config.toml
n_layer = 26
activation = "squared_relu"
norm = "rmsnorm"
bias = "none"
tie_embeddings = false
init_std_o = 0.00709
init_std_up = 0.0511
init_std_down = 0.00317
lr = 0.0112
lr_head = 0.00703
batch_tokens = [65536, 131072, 262144]
seq_len = 256
Each number is 500 + 50 x the weight over the matrix's rms, rounded and kept within 0 to 999. Layers, rows and columns count from 0. Numbers have three digits each.

# layer 11 attention value, 256x256, rms 0.0556, rows 105-204, columns 192-255
562451516458529459492548495516515467453551445438483490477522434546603520569436408432386481489462451500438566469435499534606507471517511544489456583504553444448445479443490522474472504435364480
418461458395462436512573473556522592505538478520421537559539493508567466577503468518428527437548528595527537502517515593576582504466517509463432431528491393500452497547538426485468444565506489
546550535582565509501435488557519492569443354551566453459554444526556475536584440527486482473666534505542593470475390508448494450498496526537474440430479456525488587503508461543470534576524493
517459396511500498583541554407551515517477523461522437497524550520450488513392548449567422495418433441422588536482532619485554487460482464502363559512592481535479538467456559469546515472430559
490511433581489489470470551534552438558544506519495448480497458499558467510486468507477448534440566500475505536557577557504521511558463445552457424528556544552469504489513474438425534454461517
514499443463485461450492532437516520601455512504543475537545390535495538470500521475516393457625505504570483527494494502421465439434475535599518512538543524448527548471556555547438509427464474
583434489517540484514545452505593538446543458526497474502505523510533461523451404518509483595536537454457516423394414505477463457476561525566570482522560524520518536566499460447457505435504438
418504486496475521482466533495572515504434491459537466586535508387393492413520513538605408518611515537537505468541500544546492468527468484380469522334458476414552414469497564490470539562428480
523473563415541530491563568514440435483497467537469474591490479452567425459577482496472519531583518491549461517564464490558454518555527553516425552577543501516481527498453584522489532480485515
481517598483493414533603488525445500582497559498479441479541492462457439502473571459461429555459515465498526443478595503585490500562527407549520495438450475458427497422504541502547459631534489
455440500464484508475464465546397554499531509416524506451479482452492442519499425504488476576406506490510491477475471457496465544525488584535506500556458410513551563564458432461428498547427535
421501536503395516526539489471491534451446532472492486565510502497404428515573427533482483508530507473538542527446479475513454484544505539497505536511491509496445533540574528476530590557476467
454583391476506463528485547570575505523612545543429501445602514500583460591540509442444432464449495464474467468509463430508608542556495484418498514532517467477548523443498498540496508454459483
518480523422591481337494447471504452504437602515553497560472597511537529448431529571524528525467477495431496523422458464571519517540496486485509497484429437469542515508411440542462537508487474
460417471488410525564517514544537462477493541385587466454428347482560583544474514497498584542461408453566410457529594494481494470496511480439489490512444482550453437491552546539359489499484490
489561609486530510548444570534480460557540569517461477503480442422635405478501557426460431462562539452483520495439410542554514562516506468553486525514538489507441544476448401448457548441488544
456483511557455430499542439506561548501442559498496534500457458495580553511514499523564465477528551515470535450506445528578465562495610571489486490509479564464472499463409505474555468536504527
495425524459460517524519507424472509541497507498533425462525507422518485460473391509486457527540501553452576496515539476493434558447476435472441464514460447514431502488506502440481542543549494
455496493572562511465438563489556487613615506492544395436471475490486511494613499499450532399471586460530509539533454403469489532495539433489548505465472530458526569497506422488483508527538458
389432458559422462448495456486484569510537510483477541456579510478463491424513554520516538490504445517509416413484479434523438555489489520545519559598478399530505488529481510477479525580478463
454444481380528468472446487533523535592504497455497527541499492463557416612572478496492420449622508500494486483453515450502529428526392511528531448501480531505564566512572436476434488544421478
487511547497499403517480493580515439449420513513560522493505359550587487586441459448457538616428485529427437509456444549557559529384578516474520431447419495516506472535524489491527449496446486
512475501560481556579433438456495473533422421475463553519553446496453523539501380434543495503554547460519507496530524553573531492530476538422521453410526598476515417542489401444446488536446458
482484552538501508537539469461502549549505504390408483562550606437559559463514486603634526482480441467576460538490544553606490484488516479531551516441509586508533412516494575509589489532487498
532440475455491459435506507476446433482497583485526373479406513457508517379526491518401544543531508540463423498517475365507567535524513487469499538471528487456537512487450438418562542523487501
480425554515442560560592565499460536456474547506558588490517487530532550529562421510568520565536494553479442467493456451542480559544460589482580588463478470410554509514507522424542407441467404
508535474457563494530452547557591479677511517493498385482508536619450553482525353479479450508524447447555469502558483473519537521392518448433497498499520439525413510588495462472514536527502498
537414445619543374563448540515584363541479525443496455507489550440473518563469419479511559519489430443490561381366494473472511427520546435529562584489512489435523544534407567471538429481518539
526510522510442457461522567525518606511538346551572419390524442469430376512538561542467475474547505491461454466574509452632478500494432500588495511458506483469440634610542574547538588482438528
666549558498512459551483487542477460512501523519511518510509521536576495484533544479519586558539485446434579469431426504451531428450479512500529563462545465496454539410530620548513507401526566
486516480530490534605524450475465488460590508506396534587487520500552556466463516505517460490517537479487369547573401596506492503443531479499531448483494525485506461489509461491529404471546539
511446521552398560562542616541505519446468624524562574416560534524488506539552621553582361582604490499369588601425521445511437639545527481532442439474397528514591539516508631510461479460513539
569526453514518527506501469435500493493411526496513465565407570398529474453514591528522451507518543495479448481472518588558552585496553443529502533507522469506492459494394467492569520484587553
484489544514542592460509493585460550472458508486462444436504506457517415441562544539464445475589497512538574474506489459471496525548494587499442428547550384495418471516562528554598617596609580
589536554429431447543458565528443519462514559499481453535467600564475424419530529605598489539353543412447609518489512463473479412498453541535529480513466529421483517477449469529460524454422473
471492513533456645467537502513513505536483521474467550512498540547464490493494420545501504427506506502444522422550553527401418484496460531500558516487556519508452535586467407518408534454486440
475442492504514425491492569434527489553495490416443531433499411454491510500489577469565519451408472479436465469432506553397501534533526529402471433531468445485483592531463508425579471476462523
485419462480570403509529476521587581470489564473555434570392519541401529467382543419634578473484452476461556458496526512556582456501609546435444541411516537501479516533537517524532396427494627
536472501576487494513570532480485417512504494564480512459575472512549497495545416472443523478516501515611474461471518454506527583425467513523497543563537526562539470403438452429485461556530462
509532489533555500466505474481518452438464521485499470508484449524496455540535550427518567498513588504512486568482541485621506540541549513514428568411456505418400564466494488464523557445422541
423492541496478457449437486614614495486441418535511486415456476471479514458429495477367495491546510591456477460438490535540514520441512547487508510434428511538535480499532478474471481472474533
469477560534563427522429538500467525612436529552483553505476496489456474493606489507519515560465517500575477540519453533558485501455485480557514457526481449550537497486481546532417498526474344
427455529449460576571492488478577571576429555496533578431554522445545485471527536553470472418526378429560554452487469510539471552500477421421547497551526514570533471502466552535539448516494506
505356515479475537548466579453557483504477562552533569527465571460556488513464417451531417485504582514582480551504397519491543545476450517422479436565585520520520463532628518525498452433527602
556485379461566459599544413499515459574515524494588519508485447569473588466508476499544468519489527477507414587492485454555506507551525439498519478511472492480513494509467545472640551539463454
490490553485561493508504539475425493506576440467496567545411455554544488494446511550458526521517508436509567501396509613544457486507484570457455449516516570478485553465486553437493472567556591
503466423463503444541498444486481426554428509492416531580553527486493471514537537475530576524462486472442634503530538461507504409436544591507451531542480576503546453408549454480529532518524512
573532628490508534429435511456523606518553501418479484420502588439562504552410480549500571601540461525455487635500513571491545604540532523459488439478546563492522531570511505416430511409442435
487540514439467536554491509511465467548435416512476555578448480587542491526541522541542527503478488505468513513498420586449468475434515548488476418620552536530571491557451509473620484537551531
565470520494412579490483485523443494415519391551541479458517461524464450523523476507470483455490416361490443435507597455566545502493400519553474511505453483402495530455594485575519504446458560
508517461470473490521561485482460567518576436457494441548524626511486495465482471635575602544439467528494454499532403505587590541486481480481560480542570459484415504456487527581497556520493489
579546544450532480438453449462534468466386554516522452581509512520573487489414435431498540578611455676574463563475520492560517471395545500499517410460495472497410518554495519547480500516454503
578553513585527509441496490494471496407571531553544431551510511583466442444476538540493441574393577476497488532492486443539543487541462517561446542444535479462464448499583523556470504402505411
483520495392394603525453527527492568417509412492503531474330516504507419574474415472525456442487409476582527476492427534521520543543493449478447509405495492533476530460488548405426460478390448
531612434493504457523405565438564516423512463569472512559541570593532543509481515544467487496449487532537435445524527583449544471472438462469577463476447506503455485544511507548500458489519476
562440489539508512521446553550463524495514518499520473446500475542597466475474412519414515519623482512461538523556563581447523501463505376590498548536656533539593560517545684584585520515464584
443520434541455566528469485504517499510526511535424541541454531415556500526408435526500490553389500521520437544448534548402500483664516479484524598558514497598539378535520445437425412600491536
545505456549487394601488533517496499473506455487429446513408554467407600529590555487532597425439494606489436496581537546497580402476522469492497487526576528588509494424450502496486484442482606
556470495509540432624529496535486503469515559502502511515563548555522540523521482482466525555547462467462500524519488524454519525453563555433407488520503494526552504494613429564448591536561424
401496564474460531482409512386457602516555532576553593451488509562582509474590630486554468396495496498541477485532547463570518524479480571527554511528523459608466479551473498492613659500475511
499445527527563430497516431592560469480448511406526536484347546453574507469511545360412484488499458520476534486547547550561478534502522411495576563468469482442507487472412424534391579426500517
422457560621537547542474501589431466566483453461438603542447471462403403544491413425529482468557535523465571433473357534448491513482546418383480477561588525561437530473502463464502483534560559
466529468512536551505514555544504461436520388484450468529492584410440514527472514556517518489362433380521570398572537511459448459539446460434583539492580528448521489480435489496526564568410610
548453432521491417596543539541553532523472520512574419472474457407538511568471571451547542591457578549528541482512475555534509510559510590419491541603355489471429475506522482482563490453499521
489549437514553476570499515369553486495529487412550499491522486421610489487513561408480525462418491553523486480473550500489503482610539453457454451397454353465563498515616423508444615383442359
529448484458431544419500541494551525521496563571562479551464632574621556457563569489623521444572443514360472438344484650498502363586462493521488553392497495460528477476425467543529436522442444
459410462416411483513564497528502540422522459494462507529462529504443500530552477530532511352453474542428454403537481451440575541474417536536519438499528483432479491515549410565421534512509486
501431492464514464514485539486446456503527543575550484454549515492438514489500506558445457500557510551486541514462496502469460544548544574465578521519571453480459508538499531471543562502507442
451577494464595465522439474487563473600453486481542536409541513443602459572511523431487513518402446528467504512515526571511393537456539570469571428422493550534536520505372534560572518474540580
483467562418565491529456530467504530497534623537496512442431490521588559532499462470495525548450619492488462555398492548464432521466487479498425416467502526486539483580493451490509448477560500
490444472491444571484529434528531505460447563492477492472435481489454499518495530439488469564479406438471631456474497529517521564488503458529433521512514572418463502576452507520514504438509512
503412394492478424502449504601598466463463443531499556488468528525531500410463406538474546492398434462449534398564444511431552515468530442447494585539445493509518505410468468501576477487541380
538504473454525456573465376484517523470504451441490445430560528533523533476548448573413492476516513541542491611444465509500495481520553511479577517546487462511435459461489530473501531533525464
488564548498501562383420452489625445457451421525510518616576491587460563445503543487449484548480471493395430508486539475461453597467563485474571405572473460486473397582486506605471504454514421
519426457545389494589485419445606418567623533544507572542559560563469600500494527633522502549403480484483465467441475474464480394503479494453485525432527478488549545533469497524496502429551435
437498458403580487533462513486448527451597605412516479504605470464476647543586427462564539485530462533589432486536493483469503526461459571562546553502536531515371503489554497507523487594530528
525452635562500540471511450511508486556436497532495534509542430583461483388490504394497489545458413452475479481492434525511550478430558534481481416556528481557521530553481463469532573492514457
417434650500538519473496464549609420506526537492497589468484450449526437420459465476502518508476440509595535498563461423513531486640429514470439475477453454525491487586457514535451515477456544
569504568494506590582462487458487454457534540495491563615459545457543551464533538497550517534433494515504388427529498503405540444513578576549497545567419520561597491548480521580562446521569497
468553470499469493468456469489552341612693481500544448542395493503542628491483491501451461542507587568533510439546602462552491444553443593448507543572452472584487526573485542489475648407456452
515485515486487498595401426452594453534552501507445535475565569424565542571480511497510577485471514429526426496556476556553465647539432525501502493521470436523483441467438559558437507545430442
510420459534529566418552361577519431516450541457432494420425521529456478520509487516505495534450489470496584416451533507523414550608539506487538389523562470536438500451472391584457618451537439
496464508479458555579493571539432488516500571523443501552466512516393469458549541607565483508542442434534524539390373511477471538502524532590390431647438521473424575465487556546508486511485485
433484558496515523499521486516516432521583569389538466560538465645448523355532542515454517514533434400482492550435553439499495572542465478501463467483550501579476589553581619497490546501482540
439440545439537441457487504439500465490500459485508443482531542586463549432547471548520515506449588445573524480540517488613465365463555466575530380536482414545507538466519479529600531464517464
488564516454474484460547639476476423558388492375503442487483544547484560469506607471562503383573460439473514546438537579515464522569470398509386522527495491539545560449465498480521566450481556
469442493509586532528580441399537535604459541456462482538525574544498442665491508523569491431554483434528521445414505453674460548487530559491456578538523494513484463411463495506488531534507528
496432637413590484561503527497508460483490452434436488523530460447448528445516513443433469483543465401559551371508470490533493442390433569493504508503554520466470614463442498493575546556555454
402492589479516548433450508487539579624558525457476438519557533508428525473486416556538517579528511506494506520485521505488500478555507562502498441404479527472499558556508550602465588505531492
513487582561479464526552534508575552584575430481538465439546508520470511490549433584441465532456470573544464481592561585517535342472456426500523467444596463559441632490577484509441555510497427
503545515518537448525510541524480561521582470364448441576491525538534523499447463452476441566476437416496571476537551487391612410533507517516567510526519535484394458568584455493535579589533507
496520491553435498549446492504548503361531502512477480478551497604483577482544555465411496487535611490518531441451494467450526470503548473541511472570519528492514489565500464490586480509422455
447478429542485353457503522539475445453554398542534481502555489534514499499419375412542453563507490482441471394558582461579480444428486480480480445497594496515494527548449369486557431460476471
547388512428460499413559527488501455572570486553404507629521412528545432565492518434539484488522480534469422434451427593518433484465411482514525446492497579440461517563454465552590561450478565
454535456493479481470620433552547502382468512425474377559539410472492472498517549464463439592547474526427447466559490462548530492511463506577467511484593560467429483529448350458575458590421489
477497454495396560574581468506454547522548597556588378542613387506461472540559619414490502589504504524486583510401545463491425424475488552343514486573493479424494488469508497516537475523489482
497569541448547488458515507499458479520522497527506545429518509523531473555491474506411422512474464636562511590596509506518462530524461519466507489471607388505475539465449544498567572462547524
492479573512473475576537422490501508459486515569480535524582456574549512522511504552515557440484504501391551454383581518478450505526473496471516482524521396509497527533553456487500455470451574
535490453469529482463498476456455518488593465495464510454473545516532514468479454517580560568449442414498510458451465527442463468426496457522545472559512574450452506422430460580550491467485430
516433418409419504380512475558454536469552516568454518423404460567480475416442463510515489435428489490523527433587468520465495515557495468468456425531461510544445525590458520459372476529561568